{
  "init_std_o": 0.0,
  "init_std_down": 0.0,
  "optimizer": "soap_variant",
  "train_tokens": 586800000
}
Each number is 500 + 40 x the weight over its row's rms, rounded and kept within 0 to 999. Layers, rows and columns count from 0. Numbers have three digits each. The size before them is the row's rms in percent of the matrix's.

# layer 2 MLP down, 256x1024, rms 0.121, rows 105-204, columns 640-703
096:462476467401437431467562538482504536551578493497436497537488467510509483519508474484490526507479458492506509508567470579413589521556543547566597432468532569501528510519483476551523501387516540
098:433507520531546441521513406538460548546490463567439505505476542531497525531442471582463560507461485588468476504513474582518469467493534524503529497463483498502476441537565525519486428530434517
099:511536491495479460495447514497461471418468518500492500522556478462481473484492465501458473524425484526556514512566526495478532493451461597516467465532438505452563518531489435469449546488500432
103:497559518519498483495507456476582500484548485494506570455600491450536498492507450500477518507526482532533551554530543469512538441576486550460457502539530454522488493503478502472504462509486477
100:422604383539573489437551533428540466585525465523469483537524506519448498490405489529551525453534521485510540505494495548510451459554488469511566520522598536525485483525518430432455540522499475
104:470524523565531538497501498541498560495524487544573580530526531592525544451514537433506523506600531549514470480534448501487498489510436435518530514543485487546484508538459464544490458458560479
097:566477492581516440491512521514481446522533520532520487508542534537494526499539501495452499455486543484427523513494548474479474455504601558444523505527542478480605528472457549443500458523552504
096:489504513518423480447462488472472552508579484498489537503504517521462540429516579493601511637531486440494474425464530465487497508493536496484463580477448550451474481490511498532512501488510518
109:525544501603532524563427548524416505464454544507456462589496513459533475457519509467494526501515469471538468502490462469513503494515507537475454516468528500510520454556522461541451509468507521
105:578507471510467469492490509468494580504455464441494557504426519467527584528505592550465488574585493432470491492462480461521413497524501506567490484452492521460530530592459515491533513408510527
097:486546465526511558474520519482495480512499479520463460415469506537485539547516448522489404478595515459590544504535476506506503532437534454472416477504548495481530509520484508465461477491529506
097:473524509501454554523508467492549521535492477469437482435468449546559469464535435542399493509439553538496479451472476489466483531424547552479461464469553464561547548516557494502452524510561413
101:537524453584424524588493423467516500476466518491502548435588478459572457520515468510456475527497552565508554488536486439542542475522480503536471480542489477504543509470514536517490474434494432
097:463544508513470454410512529449451484543483532455469512523538523603459509477500506503504521544500477461523541516483480426523511406516469540520567465434436526579417507532496540554532394551409535
099:506498415529544506570524465543439454533516470542518487439480532578536479485478541461519459497449427498580521544534510466491558488459421518551533499569479500504472515531487455553454576519433488
095:517551452415527575558494534556497497481512489611469445502470460523549471516605389568458515502523489439462475508450451376524438525566455433532550473502505527460581542461531538466498484507489475
098:555487557516443498489537502521487448523508499614456465452623519444486481480449499510570511516524534470513496490441441536539539472482573501522520528527526487543555510570539458560482473484548517
104:498451396467478495558482541513481455493536534513439489481526418494472482445489543556556485422483527464466458532554504517537527445501527609478428536473510475521482501567516465483481485488460460
097:481427603487525548462560407527503421499425413516562514524514494485450562436510483493459474515494504424507500492546572547562539468474556462473533539504496470566585468416484538455525527544552450
100:490485526470468541488492521455547560526547484516437450507505458488478454491477453557424521476514545470521477506466526534476514487482469405476508573474485559507516471560499557557455442499518555
108:459506454481473551494462453506453485509531462549531442461546525491444458498518447468542476534514478467470531476520493426519456501604538553424554377460477553556469445584481523411454491503489481
096:479525499487538520471497472507477509556511544517486563463540527487441535476499437479627519507547499502501540439493511585471515478445447499485440494480541496517506559529534466561496507479516527
104:500512540545485564477546520433527499464483464523465497424484427454477510449523486509514480525536517621513489536542518447528499532446498476524476500519528447482515530565470428461494453466485449
097:506480557570438544504449512473461492619525512510492502475458534450504520542544474510456540438492488527470539525490549399529505538494556503450483515473574492448490459459506481491442478444577545
101:456501526522581522433509479574517469485479478502557487579481502479509505514495511454587509451491501451442483546508489496456444512569493540469530452522510438534563512439546531579561497475528503
102:536480516499458477508492502519485468453448517510565490426509464508524497472596400502472490473502486504583554515441456537587545537495520455456499488485561483489439490508539504531473507535462497
095:520539460510501445521544460548413530422475474554457491470452491564525484453430503508573488497465546520533445522531484502398518561541574454489545518452430417408509494432491475543487458459557528
098:480550489518511454545499558474496499483533441541495473470554501496502488496451441441555467489477557462487494483478442431533511515427452588542415510505461429531460512549554550477445504481407556
102:510446541561510477531480424490468463519499507489503484481516553503490469506503459513451455465552470514486470477539534470497495520452539535532506498508502478501509528455554474483519523449478522
100:429533504447524484505478423505465448412530537598516568427508485522525545556489535488505470466491507452497486454462459443481523529496543476495492482454457487518485511505491490534514473539480493
100:462482490514461530486535472453493545459447485524466445436460429525544517508476509557449493459477480482531559504501530544465570490467483449492501539466428509520456526458534524496499455477510463
102:434506565504606597542524559502485520515470553522461540485465511494571419512491465582477507589511501527533469492474470545478465514505506513417541529475523450591477533439434556488522505562473539
098:478501502515475454515525510497587487483502532474480423476541472403469478529500567491492545394538428455479501459498536454461528458461478540508515506472536490544496543565517499536470513487457506
106:522498504445457491602466529507507530496502526483522487505516479534502562504425483494461507562453562563475516493515545545493509613497535519537447445511443416527474524510524568437531474497472473
100:486481531521548495505451485426539467461555496471482510470462404537442430526564514503546462473537462531475582522579553533493421476503564427506553475497547530509477529526479537507454472551499535
104:509519526468578463553507502487521493456442505474453481527548523525544501483440530543437428525426550507450490478534465505559494459500414529480508480487488440486572530464481374468464393557470510
094:413545461493534480414528541472492595453437514547508465560550460410453532507503469436530584440507503501400523545454489574516468522464503452514538537502425518537509528459533546510521435456525478
100:528476451481407458532499494544555549462594515431497458510493538559478470477468546519478509457484459586548561511442492501499575524464593469512535468545533542441441519533546494476439511478488533
098:541483520573502528523438504523561465467472481537483505522490522495502493465513485519460441528457507401550540498493478476561460538479540498524533496462437495498437487446468518486525460441578534
100:491564523477438488447490557570470532493488507528460456537486551501505533494464441448519500528477480535464580537536476528509590521527535569475577475559469510536525545471454517534466452452454464
100:526472526497570485591550566450484402551499498441499451469550435497527502521555473523484523556543426517461508485468513468527517515461515519490491433568545579565492520495516513461548462541485568
104:462509495463498535438502493449472503542452482557465432450507461525437486498500564532480521459458426508509536532534401482501488587488383449495505525523540528496541527486477580496458525424471504
098:486550466546511536495462511436452468522544456537485518521521463521584518536513481515405485462499484507513497613484529414438512506522448543505494603522605502504554470475521470540499502528541458
100:505404455481396481425472494512490548533474531563493508546484493429466518504477518522500467491443502529520506484477486542480541488493511476497468418523452503414509489508507567491523557521467508
098:472587486466590453491483478479565483467406503486521434545481568479453542458619506519435507447567542521497525522408473494487534519542504489479477503525608537549512538512472444533433501495522540
099:544508443491424454443502553453521454504568435585474516539537489574498528514427443459450558464498551381476514476461490457452537498537461415490509499503498519494478486520438540553455543445486564
095:465528566585442480476557473478542517422499467528503471476542491482501529524450467544519483477498504509558482475458451528518557506471482486465476476486522500489490500559541501615499509492562527
097:470597443504438469486501512492470520569529456481475487489491481503492532534557524535443560532454397534438510540468449513528494490439481581556503452501502567442554460499497490562444502510485489
102:476489409544449476475504511504425535435580532449477511500500517539552501511475497501545536529511534484555514478442572560483672501452527501513513508467509463462445555508539548517513480480550479
100:502563546568513491477494551507528445514585505516537566482528445466507488477542453496529473531522445465505485531504484558439522578531493503506466474471534438468531546520496515507463520516461498
101:457500447547425502440504525533468560498426592481498501490505518516484457446428498515484543508512446504524472439477531535410525540475533475502473569528480489470505496562445488508551521471485529
099:424470496459531503497458485523497414433486475489435485563460530501446477507575452495482560521488580491467506510602561501454444463503488511529471545444532493484463487463525512502513535525537457
099:500482530541525488447480513504548488510521473548510549511483504562412474439519529518559538530488522489569488501574505417608583532543548425485484482458447436508505525407498487533499476566530550
099:460572541511450533491533408570437451541488491493460508526499465548558484520577472510527550505501441521568421508531545511505426479552504507512397458536498591464459448465497423515494468508533527
096:487547554478459557457532481428534460473461560559500487486415559499545454464584521501491457558467607543489552484512474504485438478521491535461441496479516541542563516508474532512505491515530456
107:440533447561660452465514514496567507533539508491443520468440459474507470553447476507537456439510467515507522492538448499473558456486466530503450529478425491446528521530493487484448432511535566
102:528486530532429516506474566446530469545411496499460502490514496405543513488534443433517467462518538460492448526588444518474547491448491514492390484492524530521569570469507474466485423462419519
107:550594518428456534488447561492526477460431523468494532543526495558542511462526434515375531450445474462514520503447527483490515531535550487504450523483510448528477521476539519507513489554479478
099:462520500441597415520497489507530567493472520522514478539511479474539502488544541467531506531502527518537532558469469450481491510545548488508482498503488465534460535498441546441471470476477406
096:517552436521501471500523476472479477483425528488506507491515524454467517476522496463436506479491539486532535489516486466551479520480517512515465586558501544518521524520465513396541497517439382
099:469512530495566464561488483525532461457520537592496492494560556599581522595521483482527489515493444479492512436488506455487585476478468564549499443493430451467511515475562542497500524487532545
098:474522442541582492533548483522504474627521557523442447520482495606478537476430547543482499494501508527437471478456464518518561517499522553508522533497488503494501494502544429461512437533452461
095:488529470524440408552542503458475423472513493483552509509487473466424513507480480471533523422407480491499552528444558459532492499478490483539499503566586523481463524524483506527508432534479485
102:491549506473485503584580473468513569499553492536523482420487486525463499476558573487381530597540518567512524568410494462469473521508521498498575582448502472491542570485487531482435538482450460
097:460454485563501449520479542511524454505572433459507472485496536548448434473533496512502509514503502543485590522538500499518551523544467486556480445500524449553480540475506519464495512544481518
099:514438440474490500536476509500410479489563483506475523540503377492496477485462556528604461534525468480456520471513494423484510455486523590506518471513467534468584501450491484476448464549456478
098:512510508483453534506434455507520539513472509508546486516488512446579475566432478522476490511527623574565532508508559489455522492497556496550592459461438485517455464513531473565509488496515522
108:434463566529439475434571489556471545588510497495491593502528492522490501478473506548514499457619562493501526502470488471480541495546431449474507500521458529503567559517493512555490465497555519
095:457498467505542456523522443469527527544525527437515455499512505464515488487535573543582510607496530530491520501541447480447518484519409477581482434543448552497489571588522501579494524467547503
096:473465529423509611545478489581438484537511476535462550530493553509498455494477486472482458460489480522532488517494447507593474490530517543488506523466556463509417511459452491477446554485608528
094:461466483531533444403506456538526525503442422497514440516509530578543532475514517545529513479510492434496549450454460478486538536486560395450546547501452545495498496491533523511517494592461401
095:503561506460522564529494513519430509522510531539489535543485480497478485505476521490536535537515459529511538550449473428552504458449408549485517462456463495479464444563440524435607515510464511
098:559469478492459511520477454549512536484463551552489536481424494501489461510511516514475485548469505560471429542534500560521488471411447531509510449494522535462395482495470479542523475489470467
097:477517526500537446502458516469497519527473448503566535489536547569493538482551511465434496598517547561586563473501521584422463442454496554502471449496500539526522526502548525468522453547508468
103:503504575589500548504543532481449485458508427506490593517482432504595439479525549514525403541543505492523549464481428546635528496468545541505507549497587498464577479534441493471539542504446498
096:510494500539558499541473528537479475560502473536456484524481498497471518494494536509532464463509493493479519497511498510498522474554527585561532511476533458446498434492504558485474493473604511
095:492510506463558523503490511470481452487536527597571479583420542531545521514487510481457450492551508483487511451509536486491523510462451474488545428508537488460485479527472509504459455508483405
104:384541511466520554446432541560476487505547462503508515452509475562552540544420471489517489462539527465543501518513543550513513442458499491467474484555589463488462511459494445425520506525507531
098:485514553500598485536463474477603475497524559548494544513461465498441519527454542513557459461516475444547494536570494492487477514510565511427540482504457472529557543434534540515503534464532551
106:500524455433439445494472560539470553470431489445504518566531489484548467510469575484489474558464501509518541492491493546425495539496476484556524502524499525574569592524503537494444504460463435
099:525492487478379573477468505481524499452543438475425480544559570556462405547532456499505465479477489505491491542540499479571561523481473449523470551554473492541453534534476489577423464488516573
104:485436528467624509420532506486474468463534466526528480555484500521472531453527532425547467504443482481529487509559467543469498492510474493445559523518524495435458473503491450544478550526476475
103:400553493565517506527441534505529465510584429430444510499450508460558538453516503494459478451525459458500556493455511540564505489535496552587454520452489527514517539510481476509461475457523541
099:489478459504498564483470479513494515507493480486492550509539481404561518437452499513493465554501534563514510520498528458428544460467485493521501454481500517408464509524513522444474490541441429
102:521463530406463518509529520546550462464431474485482520500485485458444551523509455430462467599571491535493464560559514550520503471508515561572614530506574438483586531587543464485562478549497547
097:497529612499585490449432439487456505483493507437471557478480492446488547467459541515422480478442517390466522478574531489462478531582473553440509511449583445555468477509496546474468528502545458
097:489457506594482462554503486434508524492512489531516527527557474490523519463528428522618524515502506555483493505506522526459567540419452477563419533476457491521530488509474545496505462500440437
105:497501519493535482501515495434553489517490524525486519485531477526500519516535461473509469421504519413430512490491420471495520504536516473463492543458469498519547518465493518540546470627504548
098:540554553479541505500523409553468509552433534562507504483492543508505509456464517440482572490619483583491463516489499442486550510489471576503464591493463562517532540428543502500541480428472467
099:446572544556541447382474469532498525487506468542452525454511460444516507522485580431525504517503524400505452439486487552489551544522498514524455512557482433559517535464505534555505460521460541
097:552489478544430509488491490512487501521556555568547524409458471550531498530503508476478489429524507486555623407564472505520493481535518520565570498483607498485463486464563450446556537589501514
099:507382511479411457485475490520476516472467491508465508525499527483483504531452458500455525498463530501461550454521450518528499520406591521531492514472468465479522507499505538550529518559493470
092:501538527500555549538481566430507455588477460511474523449481497555537525567481522463519515495443511494495523446418494450495475492492440493404486562563499452479536504458507468463481470452555609
102:504504414554495497447478459536462564539553530485486512538508522528496463449470464513459515425447475522495468446532521468525466531522489518536444526519563520538483472492543475430526494459506520
099:492580552460448478530561492524544552542474416545484562511588544439504537517452521480509511597457506524478512482483475517502578471424594535563517465480500459468537451444488490561509448528457514
097:481530532511446517519424531515572479374489510457493484453484517472467495515477505556468532414502515462501494500461452461533540457489509541497467454459516512528445435514498416494457501480444409
101:445524450430470495428449524417497476501522537542514495507518536470487438483520485498485545429506522515504476535476463486517500472423506505496510530507549505530544467440467460545462540516474472
097:474503491535518412433516461526398540472589437523501516586484462538435419519599596485524483541489521483550428515525476514513568496482536490437503477566511487509520482486479447521488438467437514
105:457541538454477453480542435590440515454531580525511484528485426473519501495483527469548472457419491476509458443587524502455527542510477497575494546520424498476528503410501608529499514416450509
097:468573494531449477535470538477457424582526446496494502463515450478473504506503494524440569512437479515505596526523507517443464510569551559380417502466516489552510521460450518437521480561544499